Each number is 128 + 24 x the weight over its row's rms, rounded and kept within 0 to 255. Layers, rows and columns count from 0. Numbers have three digits each. The size before them is the row's rms in percent of the matrix's.

# layer 4 MLP up, 704x256, rms 0.089, rows 672-703, columns 64-127
105:181123136128111108138113112123163190135127104115159091141100157149148095146105155120147160091124112172130116134158125155155129093074170127131135119097176133076132090126144147106130098121107116
096:168132114161147112115108123131118129155148172125146108138144089076078138101135085160099123168135129155123110125139104116102145141158109175109136123152128110146122078127121148100108157147114157
095:123176131165117136116104138128118116082156115112123167107131118121128097149099157126113102156137147174121149126106102090077135108131125101119114101138121173163123144119160108086166139095114105
103:109152129081173088115139123120140117135113089126099133126114153108175140139106140106130160122126127110100105145122149119137127086120136139102136074140109081143156188113090156114152155079148128
097:113106166195156146124150133150111172163153116144142151147136119152093148145083129101126139107131173112122153135112146154091103132111078117110134108097121152171127148107140098148137138157150109
108:105153117095106125091102101139151134126180131153184168085095121139163129145147114126129130169106109142127062138164133114153147127128102145134112178089119118101111126176150113130136127125127142
100:067080138153109111145116140131092120120108131134128130147122130160088137128104115118136173124103109149078110078137175094144136106116113111148190110164110100073145088143147104130169133147109161
091:131141108156132133149129098118063113082116141101099134073135115132119155148096134113162123130098175159169147106080106142099101145179096133156129080099180145118110112144093155103113147073159157
090:119112153182146131155136127156118092150085116105135118133142101099111096109150096148094128159156095088121119098135120138107154126109125102145141151152104163127101091119152092123139084154126116
092:133179160148137116108105179141157132139124133127118119144165168112139118121103114162117094134181166157103106115108140148169138125126105100138132184112111142159137117117137150131072135160142109
098:107145118102136137162102097093117134158084090134089105142129137125134138111134094164111130135166132120141103135104137154155104105130123151129084161136127156128094100105156127129131088130134118
103:120108123125136142125148119105117095118119068147102155124161149107108138121093123126123105107124172136124129157126094132106136128111106089161131131130109134133166113123080125069183112103144105
095:092137116123157126103118105105114130119099122141091131094189122151120112147087132128145126126143125147131156125102090101169179131128130129128099113126138137149119143146140153171117155150136093
097:137157136136132180122110101141139094140098151144112117085120142093143119125152149091136092150120084112128133164117162140106134166131114084129143144128095103146148075105149130151142152117124166
101:141146103136082109088113151110128115095119127122140161145087150163100141124112155146149147131158147104111172058088175174146159115110123092108139116079129132122117120122145117102117153138123152
103:140181137104106117175165122120120139172149089146125143118151167123152108116137102113130108146114151095141107122144113170110125128141137136122089115132144129119138094110106104154102081137143144
085:117086107144094115104119136154159137119169109155154145161135099153115126114116142135133142106106187137150096145132160138141089134157134091136145150140130106136141167177098123128126135140101132
104:102120152092126148083124115140129112124122135132108141144175116143159155183119109190130102167151149105190135118153113150096122146148155148145118110174142126158101107101113125094144149137169143
102:123060104140130089116078125113107134125095155121161140105140116128132135114113115153126149112131154149153109106121133108098099106146116129150129121133134083158115154122142127095128187149114124
095:136145150097121110163036112145115152108154131152097172118139124115162105092115152093129116128139171109158121130147132171119084150146146124130106120122155174149170126128137153121123142109164061
098:132124112179105102139124151100138119135146150088090087149135093106134131104106120157096123104189121150099142120118124150143115120115166096128120096175084095133121072120147139106153114149102100
106:117113099137112109110122153109122119100143179137149086135107112131124110127125096150155107128121118098127117084071135124114177099149125167151112116120141108082096115161111141099176098095161138
106:079141076120147150142096167109174167158098142154118092128112121103138174176127123166119185110129139129153135120137130113144137137111100180105112093117157110106102113186116140093130122099154140
097:139135112153105117171177107109176138111107087129084130134082084155109108135098091110182119114121101105139152144107119096138183131099102087123121160132118095143118172153133169129138118139145125
102:131135124131113122103182118098108102129148124085070113173156150117165143128096083139135168096101118131111097103129122151088100165126111108108136107116131151140119081101128115107118123078151135
097:173118102124104146149105119155105150151111144134171076074098137143138176082122151105105149132098157121131147105130133185123104134106089091088137097152148132171178104192127110151137179114115118
096:105092121122151148125076122090152136126138106132134114112179132106124138090082143133101139114147084122118091148106094098109130134125181126176131147143124118131143127113196109165137073137116117
102:116157118114140096091145157118162152096142160140146107135096150101178156151149131153092121125141136132154134142111139093146149118100136153100134114081123064144130126116144110135142158174113088
086:133124150142073144129079126097121070098151118133157103136149127101084121102077174132089119131158144157126093105147118109129139118116158136124156140104132148131126119073132134119124069132093140
098:119094110124130126126099127136109091079104118136146184142155165123078113111153142102127125114147129095171112120107123114166146134104140113149156137131096109104118140170205112098160138156110145
099:124093157149146150114193077152136120149140120115133118111154097133112105167130153100168139130136115098122113131143116121125092167105100106182185153116107104126122121148093154129130148157102160
097:121115097119132122087147127090081118101135129121162102100133078142101132146068122150134153147123108141137144108131142114141129123136137139118107108135123155093118164149105127127121173116147138
# layer 4 MLP down (transposed), 704x256, rms 0.0562, rows 672-703, columns 64-127
108:128141136187120146132108129111150115151181121130124123132162160095140145132152162121134100147116151135155115135129085148108149124089170128104070089141130111160129123170129124180132103124153123
099:119116134126141098109132079093117151124139127096154143139137161150094088137123096159135125113137132155151133151143135085133131094119127125160099135171108132113100106149098118101112135123148143
101:135123110126142130131151130092125135139134088114107121103112152099154135140137140122173147081125125120082115109105116076168140123131107120113113128126146134094145140077108117093150078089140144
105:102149113084097086130112098105137138097142139126155136134109125126108120130172114153118098140134158129142108126111171186155083113150136099126118113118102119105155168129128150106126125131113124
103:079155128061139141127140111119122144091105146131114114134085112126108164148147072109124118155141144103146141136127160138091117144126133124166129147180152129107078104104111132129165090165136142
110:146135126099136074099166120102139083132108130134127151130111122095116154179117099135119163159138144120102104168153107088155155135126142160125110155129105140107093133137138126121074111080141145
102:175167145154114118119121090134149122166154175119128115181147136174153142145131124115153113144124125079128113115112116143132114134200155143127106138151135129142145132122122124084075157155114112
093:109129127137113166122115163088116143130148107107130125154096114152106147106113091140129157139113119131137087151125151133104137119154098114176149145173142165138130138093149142132176151139094130
090:143139121151139121120121084111159119163149144141109133128118109087108115094155157134128144132140146087148142123125128085106139096130175129118109097124135148058104135103163085152116137144093137
090:113110044124144146118154166123118106103061088146119102136139110110136111135144153120155125083152093137142151136159128126125183136113111090181112155138133121146096148141114139130137113121149088
092:123136146105135068138147137098112117120119113122168123116118115125109141121089114135093111146132108135159104127143095092087101117147138138100106159132081143150118135130124159130114079122144153
103:142145161087130127116117135132097133105114158094076097130145131116148113135124140104143144147100122138145140151174113115128113135130077159147169133119159125109100088145097152096095117135103122
100:137161159112147104141155120130120145137128161101142110168096122139113116167106113138098086143121119143104165165135098163125091120140143120154106148159105115133208117122108091098114176130135178
099:139141103121104094124142125071158124149130125139117133147142081123150136110081104104123130107122134134137165151137126141083127138107110120126099134160133160110160122115126170072157116135105139
102:143109124152113139104141145090151171137111159084134106117079123116158104150084141157138150141135134104173137132157169130122129096130137118145161199110091120144095078130110154164105083091118145
100:150121118113161131118133124116117099123103099129071141095078124141122126118132097107141175080130135115125141080119143102150115114107102111148140146121175107128158150123137142116133136146120147
087:126102134092138098113115142141104108085142123094114129098126151120105128118125070116120136091163136149112096136162119153157126113160127160125160141131090146114116130127150128166098115146120141
106:114141148125136112180119111097130095137135120133126152117115116138129135126135117154117158133105119171142116197133129108103154161126129139131089110122156124145142148116131143151170125091141130
102:121100104100137177130134121164144100149153108107108138120130112116137134121142151161123145183136081099103103131115140099142075105134119172136148115124122080135138103146140159135157157117085130
093:100129124140128139098186135126122168130133104061097137116099146154086139123156123128113119105135136130150134123117104122120137131144078183145145110151166092118145134157091183112109133162101152
095:145168092134103127087186136133132102104091105125117106135122107125111125134133073093093157087137105169119129101143110157168151131132166129138143136138099134126176122066147133126103161148124113
100:123176122103141129161144187133109151108112124126080149101138126118119144141136075149068097119120075130128135155127101167099130154120148141120139146134141131125164076099136104137079141159071165
105:090180098139125166133137142110118115156104164143140123171129135110137115138111099145117146139137135138140160113148130159089143155110184183150132125129112122143117136127152126157153134115121078
105:091141080167113105125113120138116087143124115118093108134089088116130131136088143118130150154113111093108144149161119164124119161128123081126112147139118095126154158133172128140174093182130134
105:130126160115100130106177142076131114082110141134091086157133078163119168116113147141100129100133102131102139149152110105156137144128103096134146119136148123118099086091105169114124098131118117
101:109137157097106151103129109113109090106111106129128129108129104127129155132156132135126138155159154149150115165119142125151122146105126127157110101118099121130108105151178142145133119147163162
096:145126121177147135137133112136136150112149106150093140127129124152129186091112134106135107146105117106090130132105094144080107158161103149119125093163112165079171127161085117113081155157146180
104:119127144105123121150127129153086159115099162095120114158122140116144150146128128122147150135110135104110132154093119097128055114103130119138156084129149145143139094137136142132099143147155145
089:122115142137089133129128126138123182141122134141128151143169092166173123156155157137155151128095137108131131095158134133122111118134103132158109146115126152137111127155072132102142135108129135
109:136143121155180139127151088140125120142148135169135090123148076132131139134149148127162129117158115080100170149106116128126157138144105106144155148078176166161106109166101175158149117128101110
098:127148165123117088079155137087124127132101103118126150129201114133152132106124110126133121165145159140167097122130123086157142130121151092096141129100101132096101108099147168161121122123106135
095:150133150156106145113146122127146094135146157114141167073088140143119124178148127121142078138132112146151117171106109159087113126129107113163083102146090122123118124118131111142138170113180129
# layer 4 MLP gate, 704x256, rms 0.0881, rows 673-703, columns 64-127
100:099101136106105137080119095127135164116120142135120157144111140098125152141110065124080144096153126141160113126115126134128156090142118131141129134113110123149136139113195151133133126151138100
098:104091126133151095109108155142170098135161135126108156126151136136131173121115113110138131150118112178109139145096144096135150152171143157105124112113118148130167120144080156144179162128119129
099:158155141134119146152109124117138105116133115115117147126138166115118164131147168116104142136153156198151099146093126175123148141127103149097099085135129166129149141112143140136128130148108092
099:088139149068157119124131092121086133099103126119124146138138132096104103160116145126107096143129123118129137156137122157112099150118113180159113148130175141102116097120143144158157109137130135
111:098110141111129146115104118117118123104185144094125139125090110120161095183131109118120148104136093144165157122128132105101150171123143151125139122124170130115147122135065096140147084132096149
105:131115175125121133115124117178151133155181118151146176145116101095145121130144105104132066112150113128140123134120142121118107153125127124148121109164131135114127111139149155141128150143092130
094:106141141152109126126123181155133127103146107146163112143096102082124138108124102137127109125125131139134119123103119177118103056154148117176108164172120132184142119143139125137133134154078081
092:131129140126158164128147143147075131119148095151154151117085128123138155138134147156131133106128112123176094125104156120146134138110094112085145164109126130205142152122126105133177111127147117
094:140110134124164129066159129130189110116162136100156154173118199116164152141155146135100094113118127153143120138150158127116157120108132129104113125119127114188188106134091168156116153148164124
097:132089145086145111139112168119109147114151121119123112107095116086103089178074122149121127110093117140189181118122125134110123150137116132145114109160140156132115133112166111100171127101093109
107:138139160078111141115099164109136111134158116062123146134117114123154129129103103182128118120101127109116138109140105155128191122152114119131146147127141156150134132155153112134118102119103088
099:080139137114107093135127130102138112122139106127121130147117144116110142132166124148098096121116155130123151179123104132126173134149173147109150158146088187138139136112156137129095119143108105
095:128151116127117091155123127067159138119136102082142142107090181072104127123105126163102130104140139126141135107100129104110140102147115150181165135130175170117118133153149141101120128122117120
101:130160149138119130161120150096133118116147114112114120115114151088179143183133098140110162149125166188161097134129125167143134097106177170124127139120138130101111150100124125113095133158118085
101:105131183103132094140104102081133122105147116098140159145123157124138119175101092138113133105142143171157115112117123103126120150151127139114115138169160123124110132102149129142131102156143156
095:071080129116118132096129112089115124149149114082156153118112143149155140133125091137093096094134100146145111110103131114111152126154152171090137097152111110093158164092155124077167083191115141
099:072101133107109118131114156146138109103126148135120153115125143127120104182117169132112133129114132142150127139119154089136141135118140163113108081129125124114096093157136128141135125119119100
100:125162113116111123157124115104106115139123124112124117106164123138153126142170079142099095120125117120178106122149102152118140114149162143138175147129119180130119124077124130108106114137130119
095:108121118102158100129183118088133085116138095126140132131123160095105160148144173121134136097121152139125124119103156116138126124145146171079139119117148144112165158153094176108134115128109119
095:048124145073110127133129140136152148107123114126134101119137146132153127134092104124123110102136124158116131139186090123115178128145121127174123139127133156116122123130169153131136075137108115
109:103114149102118151112116112126105148110166121107128122142132134099124143118117150141098131108134164103171136144112129168105151137148141199107151120151126134114177170152127189089105112116145133
102:119122165167131112099144125078097130118183082095113139190149129073129138160112081142085092089135120158108104153107123131146159135153144141141153142137127142152154133064162092098162158178128096
100:132122137145119128154149110084164136132166083129096165133106134156117119133105132114146081120124134128137149134132150110125162124131143150116115138137122165165158144128118153102124151125136150
102:087150153146151137133109126134137145179173112118163160150119119118100088137117131111138137145155105152161151159123142152162137095131153113160135113143126152123129120144127131122147172182117111
100:097130135101149158099108139134120133116142098128124115108179106110137120132140130134134159100126089104189159143098143173116091127108148133100175130143137091141132114131136144132126121117187118
101:119123144132143118153170126091164124120108136111149143112087154109116127098167154100140072105122108161131165140106106165102126128128096136122123134152156162089168090151137124109126169178112161
103:096166104119157149125072183132114108089114122105139162096105128116121138143148143144107134135155159125133179120141102145096133151142166135089092103174163176165139145131133112098129108127110109
092:127162147109113130145143131146114151173149132125108121116152154126168091129158159105156154138101108118134157123179143127101102171124110128165159141159145123115146134118089128160105127129129135
095:081111166118095135111095126103113127110126112117154199146123192106132148111157118119097093114106141144175094111139163108136165149155127156122156124112091097151123150102189140101161146183135126
102:121169124117115146113131102097120149128114125134190185139082147104160121116142150129080123146148124151183135082123145107119109091110129171053154093128133157117150159098145129110139155093152132
101:138083141103172128136092140105106117108139058149125138099149118105107129142149160173097131081157137159119132107117167180142104122141143172085150131135137143114110145092154150109089143139109133